Weights of a small transformer language model: learned positions.
Each number is 500 + 25 x the weight over its row's rms, rounded and kept within 0 to 999. Layers, rows and columns count from 0. Numbers have three digits each. The size before them is the row's rms in percent of the matrix's.

# layer 10 MLP up, 512x128, rms 0.144, rows 128-236, columns 0-127
095:508454458503502503501500505474500483489509484507515487503511480478489498522539469495513527486521524504473493483523504510511444521495517466546520507502473472461480501524502467489479477480460541493465509547501527502511495577475475471490500508508490494477512493531478469507512493506472466482480490508525466521470526472473566512497515541471487480516553534588496491462521526500540490510493
096:522479488472505523513489529485508495425502500476506519511511500501506518471520460513508513489513491494505503521465527542514489495491502553473500498465504530494505525456504482504504499515488487516485486519554569491496478534446548447540504466501482487496459506508500539504457504471432463490467493486522498476493514495512492557474494507455484533515470459475484518494537509514493508495537
110:488487539465487523546512460509488527498416483459496510490540467518499520532534490468468519464514505492518491507522510476489495487535458507498496519544507475497474497454488480547518494505497494504477498531501562492516493466478491497524488482501481552505479499486500532462515450482528513488534522456504493520496496493524519522479496536508502490514542457555504469499487486507495506561499
096:522487496501519519474466511475505548508495485513520496479464507504484449475484474525476522498478469506485483462505523531514512508501498488524478484522471451532515525494530509529520488484451465525448543535527475486458535525476489468514475507477495465481475487519471520554522428484497498541494468517484516469509515484495531495498530531513538461470523513524496494477520473514477500515447
094:537478526504473476537453484516486521525491480460511494501473469510454454477515486489481490456486513469509515546503449509512538512494499502514450511471529504496504449473475484481537483513531501469500535488502507457517510488473497478500537487536537531485525529514539491485499506515492477514518503485501473490527587488505495503503527532514498532504432497504522501433488508498491512495488
100:487496524510528493507470470533521512507503489500450460523519432471504481478480519506480486503499487477532550516517520525484461466484490520532539512451525519516509522514446534508493436546505517492500513466469498427461505516501507487499498545490535493519526523479540510552529498474481503487499485524504509533519489479492484527487469480508502476461499522448479512477524500500509501519483
090:473505494516515477484501496476520496474542527529499507509447458522468497502490460521517492484491520534452482506541537507502554492473548507524529486535515485505484532508461477489548495516477466506486513470545513509498477481516506503469507466498543446497482511466476445467482512512496460516513498497493500520567501547486471525516489493539528503496539505502535506482526498494537527524522
096:464439457492511516506515482529495500527478526493460500501506527492521510498500512532512488490487526476483499529548541526467487460479545521516490505474516491520555517509527478502538498520505532525462492507506510477486502497538506516480535443533484481472474527532502495492480476454473503557490483523475497529452534528498511513546467527480504528498475507483550501481546464507468504483491
095:495450522514528471511524510502465526512505527498478514527510507496523504506517509486482485513523446482451476515480509510476459499499487516506494531471542523500530496579518515494484530543523512500522476462490523510466531486498459522481550498512493464482483486491510500482517488503489510463498509476490461510461525525462523455516488541500562482535554537511512503493485514523508464463545
113:514482511505521475541467516508492493504528512450468480478510520483474477523529555548485547521448550460463518519458502502532523492496482505517494501515491498506478492538553500496500480532505528499537526512477473515501483511495504492473503520503486517538529439492511520493475527524500479509526469471527498540529503508530489491509499473507487499447472500514499439515506565498497453497533
113:461458510537480487521486467565478540521550467475494528456469510463487487516545498509477527505487497513481506504491471511475499480513513517517485519479449517543516499460534498505500474526469497500500508525520489510503514473458469491468484498528509471497438530514495493484520515465457500545471496515522487472490515484478545472512490550466509509524492462503519526487523514527524506489448
089:470465560483509528503528462519506502508504504500487497509508534538507498529507476507504534456466513504515467488530498442494507504525533497540544492508502511539514478484496508469468493490504471539542526515515490519497507483518461466531480504495529553460525467506548519491509529447470497505526499496474485500524498495523462535491497507517469487496487481504506529493505569472500518574474
093:498525507538506517504475485480455515489479528524498496478505476501513527530514484503462457510493511501466548480512502527453501483492493471492520522550493503526504501519469496526455499496500527456524542500552482507506477446478410519510501464528467502449501477526486498496456477522462500551515518505492501485507446551473470483493525471494487498499481499531529503500526489493513509506528
100:538462494506493517479526472468564527491508518553502527507502514488522477477523484468506480505466484487484464516503515523522500534534506468470460511508511508480472487553525506471490495545505499484517498532479470448493496487529485481486481511497527516485484499467478533520459525503499510476552457513504481471490484475496533538470519478475525513472555523516523501549491525482459497489560
093:516510506450484468504506483492536482485484473514532502515526492509495508531502495488513510508503450495488513505507464537503483540478504489479506547466501521481530538493522548528495512530502521506525513509474466507513540457496497509484499486488501537477456523495538491517537466525471481535493454522531539467413523517490491487469493505503505519515463521503482465493468562493513508552543
091:532506527513487495509501494491487473508480517494480557543480483502476476452502458523473482509463508468462508531541494505479512487531532503491486498535496514491498553477462543454482480483487561526494487451456494526491491485467526504549522471524567532525514503499482487476500479509477500478472485520476521470475506480490460477493495495512529529502504470473519493513530519530509490542541
095:493529482453480462516496518473544490484519535512528500490497509472505543527484525517457491498497528546505537533498516521474519517521490481480520523475487516519492517463544516553531487545487555509560510470524535541485506483502483479537504510470479520501512459558483554516465489510472497518519511549472476525496503483522501482521525502519505521492524467517485530512507473499514540508510
094:524494503511511507503467490437522496524512488496466519470522497460505506491540539466452518520474480501521504478471481511523469495512530490493484491493482548517562504502516487480526476517506511498488552533503511492518499500524471531522495493529544488520484516519459532541508447535453456501464515555491528499546470497525457495487497557497523487514514526464508497451509490500493479502504
097:458450483511542469525478495507527465510497522493542508535503468511473504514531490513459489513498479494475453532482465546445514536532503490489489495484455532538502497534516487501473513525439525509498500522493496511494527483513488515492472529532495474525529462488465523508485537511523514520519510533499491471484484529519491463496429530495462488499462507557477517497485509504531491525503
095:510482534496557543472503528506455520481443444514522498499509524473483492488526488442542486448498509485479508538479511481527531522480470504516489484485491538532522462521521494517498430475452502528493529538515537482515522490517490472498499547501514509506487509507540532516492503497491443484493448490476513454509493521531493507500469507512480526501493484495491483502504538500473472496484
110:441494572509558506469461521512520508532530465513503507517490456506477487504477505492531510475461488483481490534486533507524502515504484538497459506480503514472469518498544522485473494540486526503531504507518510518498462515481540484472522465548488495464526491532506473486460493492524489514494499536528528517514486530545493494473469512468527495502506473519461525459532515465536476476480
094:504496518539519508479500495551484536471502479453488534485486509507480510526501506479499481491493479551477551488531482528521556493538484565498524482481477527516521480469463499520491503488526500461465509458496499505471521453476502505512529477502498456524450465505495501476552457526551469475518519501508512514483503506481507477476488491509466521534476558506533524500499476471501475513503
118:485499469522549499478505468498497500544486537495485529510523518537482503492481515504502499471475534462495466538507484490517505546550482457540484523478477461499464498487481515523475518529471484484452500473521504476522497509463503455487512528509537463535507519528520498513508461471522473487516551511429521492533478478491481501519476441546492514490520518512486480528502510496458479520513
097:498501495491498489518466503513480509451517466469448499506550477530509497460469494469494472477453503516490555501498522487548494521526520500524518501484533499509534503509484509496508529426486525546485487511503489507529543487502485497510547529533538482490517525459479540461506507473522457481537517508522481489549526464506511498504453479506471466501499535535500497493487468495469532471502
101:466447502514479533454500530507481474523510518492523492522510506492523457498541483504508479494472509553473488520503534528461502538509483512487509480476453531517484539492463489490486500506517491515509473464504537475472537501476535488501477437522501528510473500522509484524511502515497488514469467515585468489478512505445490476462525553514504493475550501483519483499512518483505494515540
082:476458498457451499468488450514517502520522457484514489494503492501491461478493500522473502486476497526501523534468503488501482465499528566509508484522476502494493495520506498478544464481499552496470463461513527452525521514492519521499499532503487493552488532454503531529482534513483500543460482528499537508537500581518479496448478497485503500479477510482503518536507493497484487519524
098:513507477487483494478494521483515528462517508502511569508512445477491533488505470540503499506512502455500504511499502557497516534500491557497535493480529499472511524524495493480450472531533498530532510512477533504485497504515493515487510511524472509486498487470500465524491500444452484507552554483498484424487465511490467461515491466524535501541482499483512492515444497502489522506517
094:471487507498499570491504502492500532520469507508514517471496522481508500545523479489508493522514511472491509506489501558492500469492513549549471499536541529494509492529509445514500541500514453480533485527515498486461498495511492466508499506507495515469467521510427542512487480458465517508508495481494468456467508537525479463430487506476494455501531511532513511527481486511494535503480
098:437440507500495480500519540499520493494464481509486527493483449500494492491515478432511455490460427508491499495507527512501491464495498493500478497493502486499558509539508519429519459457518529543506501468523468500507497505510487480483510510516510520482499488503506507519501487495498459496473475511484518525527496500541528522451534460537509470463486478505474526490495503470536480504461
119:492488474482513491502538500495515498485511542549475505474471502534463457471500508493493493522504477485516510498530517531503518529506536536498468491496474520528519521546473533560498493451459481537487490507513554456453520487515489512526517502478537482526529512470481510442540489507530493482490493520464483500469543465500511465490483547486463495495533499516501490523461485500522537479468
101:514474459477494497541512504535471535479487469451521512525516468509514519508479487519488496532504532528537521544525524501506511542536470487498509471531458480499532473484568547494521476535482512509428511485464487527508525466494477474500513492516509534487495515558496514495511478482485480456523525472542479477486513532486526513521518467532478483501496471491475465515523503499489498522473
112:528527480527506486504516472526502524487508451479544485464499471500489490485527475502522517498471489471514525470485513510466525494502445489543528491476460485488471507522509543488497496509518512507535492469573507516485478518566511489506514484459486508491501475441531535484479504479453490507513500515507551501527474534491508488538477543543475511451515467488480523516462479478474513492497
091:498451459497512474470484514494504506507456454483518532481515531502535502473494505514520487518513508513554472485540488549505508471486473485556474501504526522512539532508476489531508543519551460504482446522479499511508478465516503499548493453521502533533438509547483467483486510499513485488500530481500517498533500475467514469477510491506513527537528515482506458492476466474520495507502
097:505487492458520489522459501475483503462474491473490501498523545498490544464495536484523491509488521504506527482522526491547489494521487546498512488501493557511542509532556475521514484510481503533527515494535440512494518540527485485501484470509432504496535505540508546516476482511510519489495482454482482488483509542510493491522488509540432490512497450509509496464450487504507495466498
107:467463468514497487500504490504540526500536461455485460503507476511511488512504490512471484486500523482555534532501563492488529457475492443477466514495509500452519511505512538485492524471534520528506540541521458499497481492477498493519502475523483526494496441522515520544477508504494453514470518528523513511488506429476535500495481501499491503485493450525463473517497527482475505496522
107:478489514509499478432497542506528498470482500468527514488495462562519495483515467473495521484518498504535513489504480518500510502464507525515525523441516498495484513457492542549506451501480447472492521503508492516517474567544494469503477498468552489543489493482531485518501530484478518516511492508471527496502485520509509472559495457493512488535499538489496495532468502504485524464524
109:502498515530526541489521503525448493521480510496522514472485506535507460525477553503522507455528475509485489514508558514514491504538505510505524478504502460499534530494495515505466520505487552514471514483528551495489528445482444488539543496484528489479510466502497485469532502491483452509491472491484477506503492545529495481496461482471463491533550559502486498475507488483473507465499
096:466488507470470513470517540493525460468470527469512526503468476499518476526487526520431470501458490472462484470542486526483491506501513441486493543475490501508549541467510510504512501501468514501489530516528478483480528467533486527508494490518496496472481523520452487509476538473535511469467523520518483477505515529504453522522505478501470481475467487517542491497488517476528538475528
098:476452507500508494552453469508515477513547510523458533485494517524505505485495515472459548497489505479529501542544528504474490510505525502495510468505517486493517532520488515503499519518509492472492478531515510477512477561495473537543521478500507525471482469517539465494501462499466488467478498479524492459504510522558465478465528473472519487500495520541526520512531488523457497529558
092:523498545468534533487484454499499454500494551462484463497475499504509491470515493533515518557488526481498532493476501494512513521494553493478511520465482498523481516517518466494519481493503448529524509489543499472465454464505494504509538469467514483515480498458531476507511479522511501466491521499478492554479462467486462458500509489503482496479514560513511503514498463492555501545489
100:498495523490532495488484464508541491470526521523526552504498505489483483506507487487517519483520517467488472533402527507533504508496492524466496540460486519490458491512495506536499497565550457504531500475507512519543486469519479497499483475504521520478487521468520489484488496547480499533489478460477457515481490541504516502479489481497513519462485448490465493536508502464514539481494
099:493492548513488463496509456529426512466474484455494534525485481482536480510520522532459471509493534508556482503525510516497511467528525500440520560524533501507496494502502520454527481506474496496540517477520514497518459488519489504510531517489499483510528532508471506453504494478512452499490496484486510513480503504499507469515480523512537512489485497531508474530526533489519524469570
098:539485498502537505519567494505459503463511509524524527525492491479525512516517488520512555536490508508482496529498478550516478511518534472499529530453474533487441512527483486506480509493489522504509510494547541489496488522518522495524529513510472520529492468501441504488519487482476479472512508536478468481508469529524502530508524443493482536457446486479487532527496493481482452519513
087:474486502489489489483488482521474534495520529488518480537443502493487500498520489502515524491512489524468460463474471487508515442462473510537531540487491504480467519512488507506495542463442502482495495543506477478540529518518522491468470497477494428496497518484504519521541461511484492468544491510487456511497476533498494500454521508511551442453482505514517495531507463515529504505496
114:527484454476524450515538506493513497531554466496500500501538495478498481472522494488536447453510560538536473509492450540491486494487484528448490535485525506526478481516483560519495490537524501517509469474542537507510526530484507493472505500540473513534561511547487528512504501452499487463517483486508512485509505514511476510495495500502509501501524497512508481482523517458498486505467
093:464465474515470536475461484497487542465504535501464502505513536507458458497514489523513481448476437494513527486482537537533458499511495491477517543493490489504497489484496504499472534477484486501511502534534501438514494473443461523493492493498520538512482552503500474531542516462521493488496502477470475526519532533538485528484518498510538490490484534454493512498495500508482506485472
096:529501466477532497464512502482524520474472488488471550495491518521477476480491505494572526521518461497473481493519513490527517509495508507507513495472476548528460516504483473470488452527511489530482467518477488447488495474496470527524531497527535523505477488512509484482508476480488544531492492495500524537434498507511515508503494538509477531489484483471514521502459449487513499551575
093:462521513464492464459514522462448504451502472499480547497514546519494481541513492523500517478525456486496506495523556493495471454516490511527498465499488495527516458539503492456533498502522512520523531492492448523550489493538514525504505517524479539468463496501493490528451478487464506498511475469459490512478497509523498493525507519512461505503521489457512501474500524480557487487484
094:526459469460469479481536465520531525500536513507526534512490512516476491451510451481476488477512491533490479502470433539474469486470517516544493511508479513505443468493514520483497473521498518527486469472489512469511527472526509507549532518516480482510496496490529522480498518480497504500510466448516473492498512488501501489532521511459511549535534446498510480466491469533486513531525
102:499527474503503496480495500493525500481491453455522463488466527559484505529536527506529464544505504490498471508476514529552538482511530492521504497506487492533500446464462516539498501496501527460504496490524511472550506478498488505522508482501476448529498517531506484468456511505457517513480516503510535508528519495505498509503498495491442489495496524529477508529474408510510463516481
103:518497510480483494493520508518536475496565553493522529511494480479473483480544500549467508552475502491483489512529472516453518525507493539490481497492518491502484519538495512461492488519486503518486457486448517443481500539476494458488486552542478505482531534475537478554467519549499488537487529501522476486514467510490500515514492512472510510520512469486515477511465531493526502499537
107:487467475462493522541518476506502493478501500498518497503520478526452500537493499502447556489475473482508480518507490473519504511526477509522503520487487493524480477482534502542476507516486515531463526477520524483526499511474487479514499506483526476520467492461597507496467492467497481488544543497497479513539489517448509440476507443492519495487500505555448480498487486478504501501527
119:498505506517526493523470445499508438498513494490502494489481506497504541504492519438519479510469477471523486528478517571471511495492514509510465525493484492512475528500471521472515528504533481546520535547520491486504522540488476496467517444512513451489520473516533470494467523522475462454457485481489467497501558517494502473494474482533529523490497477496466520468477485469505507476491
108:489491518468550510516508494529514540476463496506475498477511504506502510466507481489510484537506524489494513471466472484533489549518480445451537491491484448492515507492505507507506515484490506469520482448515481465525540449523521462483528503467475493519489505535515525466482498463475468498538477506519513498519473457486542485548509488525526548501532478446482468512524461476509487503523
099:486468509541464514485495489499498508504476455517542519514508488500437479492532482463508455536517486498543514525509525521549520500479454457526514490496502507501530568522518483502482480468532491533491498508481561519488481479509448434443473542492490525522504506548517505511495506503516492506508471480480526520504484499467480524474474515514503483563490493497526497502507530500487489502506
092:511487452505533516497542485513491534479516505492486507499499491520506519514491504491469464501471465499479525527517512499503546486469471525478454503481509492430491481538550488497546513483502508495521461484525505512428533471519538492493528516515509541485525494524481558489528490488439529506548479477481503495513501534512487500521478473517500500465495476522472551477491457516513526535508
096:509480495482509523531505507505482553478463545527498478497548527480463491496526500485518466474495505489482491496506497529524451511479477485486497520457484464457539513517489480481506487501495533474497530563548468470519458493508528472500494461476513519493488494509447521510517532489473519522485513498482519449471529509507505521529500451468557476483555540507465508506473484518488493514521
092:457477501484463456487503525573469504511520482480488546523509477492481523493522468510514477528504462525519507508471501533535516501504457498493442493474501496478558464494485515500504479444479505517510522492444481496479463530502463487472501543526520473494457479513473469484523523463526521476509496478504503506501513495502519479476476532517498505492536448492488552531486531479512474509498
099:506495484517493461525490525484529469523489493501492532519525520472465503451544515470526500520501503503507509497510499524518487510477510492481480524497525482483495427504550545510499478493502487546543478476543435499502558507507465498516490482525501479543491522508477483511475521512521479490455519501533536494433495527458479524517514537502532505481485470471534484521494477482527492500548
092:508489468537498515487539528508477527467531506507495514483477536473495523500534515500485486523483514488499532545485518533463525508425520535494543541479463497532490473502484529510540457480538529459490549508478491516486501473474494502492475515495510492460497499499503456519475511522514496532540488519473464497537545507514488507513455536514491492447497510500488479509512509480496519545440
094:479521471478469486493541513491544523534509495465492508498444461481499503532511504522494472525478497498523493475499506500493510536491501502515543433487467479520479502481532507489533548580510471563518451516542508514513513486497497493478491497518524506507445493482497495477522496496539543509492486518492511477511477542526469499499484516489509499539492483529517478527540513463476509558509
104:431501525530516549510486548497563485470496489533461513500538449486468536456516553501514510510505506460458479459469507474537495513489487491510517484508524463474482515506541547456523482489430506486492507552505496501494505533515511497499492512520501476514506446482488498508499491504451468496487500508475519494499498493463504466478514499472525516496513500497497517494487483478501527509453
107:512521477493505515478513499502469481537499453481510542499540484511520515520475501501506520520502520540474550502513515501568489474463522478495481524467531465498506546495524515488492494575541505509501508483563503507537516495463477520495468500465479483495500470500515529510485545548466495519546488542545518474517488504492482466485495522509556535487501467514482499482479483475479504508522
100:491481495479488511487510484441510518481545493499495522497526475492513519509481465515482500545486530468465507496481541479512518516484494530501457487489513490529538512507488554471504516533491448490455535459477493516485511510523452474490521488517494512505479554483505519511559494461485485565549486525502532490547540481506515504519536498463506477517485523499490504473541507494462500473460
091:464523473508503528514497510493471447543541500495505493484442478548429500513528547511536504518525497505508512535477535498478464494438512499523538493519505447527500483496471533462496494486500545527471529538487504494468476468470512529535486520508519503489491491483484507515490528527504471523527507537513515492560485492477484533524502494485528505497505507481514508543511470508469502535516
094:532509474486518468508480492491503464494488468508508542491486521511507499519455530520542501540497520456538433447495497481515500496459470516501575484500516502498477500473479488502528548533524482515531507490510508512533474481497487453522468474499499515521482525489486486517522514531468532509476531554466500473496543517541457522464513481482488496492505504467521510501464512492544524487525
105:521495501503508482476528498488522474494501483457522548443503463506485502504519473519485487497528487527497512495498502533488443500444508507487492495508475510453518484498474484519506550487528487467471479502514516461536533518454452480514522485540515502524470521515507449501537491493491441495483471492567530460487504503498529500473521463492457515536523467538508491524517512487514527538503
110:481506508499473521519554536454521503470513481528486496477552466504472498529509526482492484524491540444483478559477527517506471525521473507508465486496534471511501553555490503501508525486523529503496477455482511500500510501489520495516509480519516537541484516492508540513506502510479474486525483477524522502509540505500479481475455554516497490498546498496531503520448494494577519488498
095:477502511501509485501500516506512478414554470491521505530535499496496458486517475527512497478494538528485499528490558526531529478468493471514468535458509449500492521485529506498531488543499470514509498468502493519471530508465517536527503515483521489480531516501462565512473472467489461518490497498516492477497515501531461531472564522515511526529496476530500506498504508522469485522520
109:522458512505483482508509443537433496493512523513518482503488528496495472528494493507506498491486476494510516525513527565534523487480511445535515522501488465513532541555490504508539493526506501487455549508500501491490465526521511465519526477526508536498515476491469493496478447524502494509485531515519505522431519493470462499495524517456475490462494527519468512496497525475462507465492
107:496529458516536479563486520511512490522505520508500512510509515500501538499500457511491536517459498500507508485498497537471480501486498533480499492464468524498485534520531486465508458505493534502526491489492494537502523531513490492525504518489481458521528523476503495483451502494537493529526531547490487530580505538486528522506489492572516503486453447485532511527461501521505531524543
104:492473460488508510495457527458503481502477488463528497520517488537487473485527490492525515476511466542521521523462489504483500515523509498469491490515486484524483511528436494515505530561511484510536517548504497487514465522517437528497532489478470526551486453523513527480485529503477493459510510493501519534513574496505480503552508514528463528493524465508470484502519497512499488544481
109:544486500484496483505496480461459510483502490553510499500476482473503499538540468577525478498487509463487500481458482549536494522502523531479494495492515507508523480508519534432509481490524512531517509502497513494502532529509492500499478517519518539507532470495541478474536511486522511487497502498493510487470541475506424463520528534496522468504522492476505477485518501460549531450483
086:491507501434525468465501515501487502509471494467475477461479468487506521490450510520487501485517449528506497459502511482512529490521485486497516474497470479511451499511495504461508473483494532490484484520501502469529509464505509459528522492513548530558509556476523537508540466550497459542488518510476509530533508485468501504515510481502486497428473515453517492521479494504530518499528
101:471477504486512493485549461498509465462461494529494555521532504533490541459500558498451482522459514510529525515515506517532475490488512467490485469516488526503510457503523537492506527479502509497500510468510501495536508477544476494457503533464496535519508479502475497506492524503476523458505533503515513534528480466477517486549528492507527528482490519508464470481516493471527514573517
124:500512561544480511481539530522477504453503513516512483492511491539448469491504515502524476505518550473513518525500529485497478446504489486489483512496466443522514485498489517480498525504509484489493474505540510490459530504472488435534530534511532524490493480504491488501557471493532501529477514513473506461497469461505532495530446484509525510519542542520506498543499491485478541507516
102:483488548454479484489498480445504508492496497515533519487546488484529459490506537539524501509516518516499504457495511494503523487473477453534485517465481519539519515474529543457531540507486549478539470535504499478494517517482510481510469467495462496486466511493544577475507502514486453489489510462514517490514486529519502502519460527488510503488494518460524506485512523439498479504507
102:539444474496547495531537517510440505500547519495483540503483484514469531527497541503500512486508481522497448485464495480515501557463497526496505524486493469460506446514478503477519474487461541480467482513488520496486502480477529482496527477501533525494506456482540503518499525491487495541488498518511498459505543489517529517536481495519475464492490497518478486476472489496523564509465
083:496517514534491511522481505495492527493463480531494459486501497541501555452512506515513505501497531505544507487541527495500482519507493509519514548462489478503492437515493498462517491470494494443498497512529512489501524464495503469487490449458533520504508509490489475530526491489459479442496504488544483487532508506474461504472482481489449538518496483497527541512514531467535478563538
104:557459485468536501519506489479475482530514507500480436501499497505492509494506509531506438524466510485466496480470500533483502508472486551532535516511544481515504545537479469494463515536518515498526501517487481489493534506508501533490517530490475481485519509536507476531522479533484453543471455483526530468505474514475527495493541493474482531480480440530470515500477516502478500468509
098:499472490481569508492522476536555488511485553482489488509487520492472495463512503467461501491503498470499498495515549499512547515509536497483481533478479501475433521513508501494532464470534493571489486475512514500472566493533520476496518515506549510475515500510495450503479469521487506485540466476489500482481494516494505456509498514518478504499495488509505505519557534517535508482461
094:532510540482520523513508459550531509533526570492453489540503509515477477521485524542532514492477519500474486496453518524514521504499520523495464513486470474529458543513510503510513497525491499492483494459522499469515522475485518508491480494510495501512485553510541487547513518472479493463508500542513508479473525466480478499527499537501465481551490504473532456512456454493489542513508
093:508477505502497484471547513457523502542499460494487499510528469474481508453478502507524529527512503480496522467493491567521453521505521520505508501527505466542489485511487485487470510496515442464489507536530527461528534496541470511493482514522507442459475492506539526481495499514482495504491484540528497520494522504532533495537509509495468492498506532510472419491507500495487456490455
100:506469489514495485477519487490510481504495471472473482514531451526502460506515503567512471520472495488550496465493511520526498492523493509514511530447520479502490473521519507467528494555483499505513490436488508540485502499490522496489506521515491489511501557489500475498455473486518527496499535563481469550539477510476511523489469536506505482506499543522521531525563482514494521455525
101:462516451460547503474495461507527470493512454514521463520494499477512550520499506539528525512474486519511492483467473501523536516487536496499504522514505475499496532476501513484562546496475514501477509530536499571507493504539487456523563485488530491481491481537490497487487512478526503504512512461522496481536482488494517479537515503488468484496533501506515535497471452493497549516462
099:525474483520550502506492518500519533521461519506483467511515505494478544462489457520563496472484487518559506515511490508484481519535476495512494514509490494475493473477486487535502501486518520521463493506533544493546535515508520529503486476529514544456448469558509524504446490513476490497520513467495484448498505500484477514519485508517475485509454492472507423493514509506512525484470
095:469514504534461528541489486466518488515476480467529482510502503460477443475509540485513514467492478479470513511505533504513496512463483526488460500496466538537507462477467516482497466478480529515504577506518494486453535527545498513494518491489510507533457492494465489499494533487480499507547499480480482544494502569493527529487521487513493502485563492481487503524511504464493522487479
128:498499468516500506464509480476499526497519539497509474488514489503429496520484505506508473525475541446519496513552502457501486512487536499525471457478505490507457514459487533528469515504523497528538473510539542480474467481495501466494509528532569530523488462503495530493472524466564507525535498467494511484474484484446505527522499501472507488492502507496509502541500461493489510476519
095:514495529478494529504504501510465537518534480492454534459455492488504528496506464538514515512483517480503515484526564518479455489517520511516515470482528513554510521505468480477514507537496492515503510526458506511492492453472514523516523483517516507471484472497496547489522552467536519500508528537504507447500447497501482489523471465484517520488501507455443539468462514502519501468503
101:472534506504467504454516513512504468506510477483502475532499515532498512461554523521528492499511552469535503482482509562527491509508509508504485554532466527500487489488491528500479473511507482520514535527490491470442522438497459532497519491531513513513516515499526529535502488561490494484507514492537477481506472511471517495455518468511526545467505470444524509471483492496470529486496
097:504448519470456486506504507510502518533494467505492535498512511545496507464500499429497478498495519477475564557524498550532495488518484526495486506471527497510504500461500514491532470529537531501473496469499485527478491492489450533486529458489508500504501494536532513527501510531521526521524502501506539469498464529500515484488500514499518562475507493531434514467484463511476478487533
089:504474532513517538528479491484481492497505510448485506505516489504488538533521493505528509458513437546484494492493500494523498459548509453501533533496498509561482505467528479504485507534515503487523527521516469505494504393488458531496494553519526502485505485489462483498469504523480513499507489530510478514494467518478503486464500509484518508458516519462489479479491529517484463490540
100:457516519508497541541481471509488539495522484489499519522493508461485500518493565467510516467496498534523490489529484504504497491496505486523500531502522541516495491489491524520465502508537522443487489497568518535500515503512481469519500505510476450514482490518458530518452480461491505494532473536480491529524497508556444491471495492500479505451543545524460513535490515482491511543491
085:508459495526528504471470506454467502541527539551501503536435480502492514553522475510512485514479463491508500469482522498490503525499509498499534479494478534500490489534480496464520511479510509501537514527493504474483503504511494513549527472476535544532513528516552506503514520459516514441444494524509500461490503524559475520520465478476488483522536557505499522498500518496483504502492
102:515445506470495497495514524507513485498478471478512482501509479505491538512472529517480470515510560478527538459476519527473525483471501511514518497472474435484531482501482505499509518511503535534487497482490487500485530495505516522484505517508518530505494559519550500518538499534526463503480458466530498495512508517475468498525473457466522557518521444516472503470433541488492492502514
102:517487531488515520465533540486456511494522480540473518522496498519475459496474509503522490490514450529481496482518494499516487512497509511554501478489503491533567484486533524519557480498469515526443501434481483508507530484508485541522536498526517497515456471474463491485493523498501495501498484503490526474527496510452485466497494468474522451494483502501506491509527525486536498570457
107:522478475452491506499492538530516507513529469502501506503468520522527510489524464507524511520476513519496515478466488574489527478531546480485495474461488521544521475464535513469488468525476490514505523516500520496483497481456462482483471502526491486454499477503520486514468512539471500521553497519491479475530532512537537494509486491502481552488513493505481521475485438495464566484493
090:480489511517501509497497547483573530503489506503505536510488490511502488464473517492531494510480503513480504531474472488493477476492529463475468480512491500513526458501485528493479467508454474529515501517491568552497531493533449478551519482529532507540512450491492512502419523460512493460518495513537523491472519476496492441503485499486518478493509497526515477508498525510533490524493
101:520469534495509515523501478519495511468484450484537503522538442503507507494525503546465499489460523514439476465485482531554458499530489508487465498518503486484508537457534540511532491511491504489495496502476554509498507516474500460465531480495508527474498516549525518540539472514480504520510558535520454519505517506489520492483515518511491479522463533470492495482498487537516477478500
088:481474507454498468498494501494500471498516483514465511481509520551541507492468511495482478495500486465498506533516508501474497506503539481488491540494539493575494431476518496452505507486511496511496471480482489515455510506494490500491515502556527498512521518546513539415507538486486458502516479538519480444517489542477490514516460464485475481502516476507474486488519472489485498535481
089:525468494487478457497509509495497455506539451522517473517530472514481510535506512493449536449466497493459485497494509533513496538513448444496543508472505490492482547488477504480510491505492516523497549516520509557488485505536477513505536469512485457467501517457460510522486503479478529504472497497504514516465514510511492529508467484466508504513510477457520461506455475492506526523454
096:507489503532499503494512479518492497468496490437466492517512515494488481506519558536463507505484440495486494494535533495541512542510517476485505470518538488538477443487473565470520511488442546485521478479479517515506472505484542472484504508509497446462493536508497459479460514486478544502489503518488499504512504493482496527510435459519517494509486483511498507499481486493523511538535
103:524506489514509523522518520469432480488476455538491468479465469515523498485531499523524506507523481503482497487504483500514540497498507533476507462487481487478473546537496528533508507529453488461478527521506513473496501502508477487506538498537541481504501490506510465566515484504491519486528476509460512470460454538495521549508508488505498502526464508473514473457521467484554500451535
104:514506534552497477504500471458513523493507520505466534545548534534493531508513491534509492486474504504484527484530487522503508477523498470505470493515503513494450540514471480501522455493497508514511546487516532449490470492505535498545506506519509497487532496534498506460491500496512419500492435450505490491506484532459483526467501533469515530542500493452491469516483521475512508504508
115:500473503533491493490495469572507507516454494477479506491488481481495454457491495518497474519508502511469470504492506515529502481492535509491482510450528470489487477553488503529539460498492530483509534486516493504525497504468437519471520509504503479503491480516466500565505520483478488518474530522491521502501500502511457486526469503498543477494494523559487565467470556457496484538491
091:488512506514531495483507472536479480487462536492533494536486500528505516515509469528495541499509482488508482544472495510482505499498541466466471476483552514489484510468516511526472488517552543489507569497478541491497508484494504488522499517469477514521479519474517547496451509496506525549515498512478472468478521487488483512491532510448511482544536540470511502448461527529521475539478
088:498460510472493486523461473525464473471501512515486538489453525478528521482462449522521531473497516500543518499488478525487529516513448517497494502471496540491564462522522503505505511434478484484516524500511497483505502515462532504465539510472515506528490488475504486454478516502503519506493517566512502488506500504511562544510484468500508493534483522507490448453484498488514468525498
093:473465485513532558492515508537536518498551503494483483535489504506488515484448493525463469528510495509508531522488532485520510475482498495503525502475476487505483471555529505455506503479491514497500522554497496479455521472474492509468460521499495477459500518482478466538501453462509507537502501514453461493490524509461469512491479511537499512515497477513557500526505528527470451538471
093:480480498462458462522524509491479497479539501509492470492510518508510491454479507495502535514499485495486450476522529546504522471519515475468535546510502466495527551520482495535487533486541475530492525471479516501550522473537451463499523460489499500461485527531517500520462484526437447518526507490471494541497493522514486496525463482495515516455506525491517488507524487512528476491490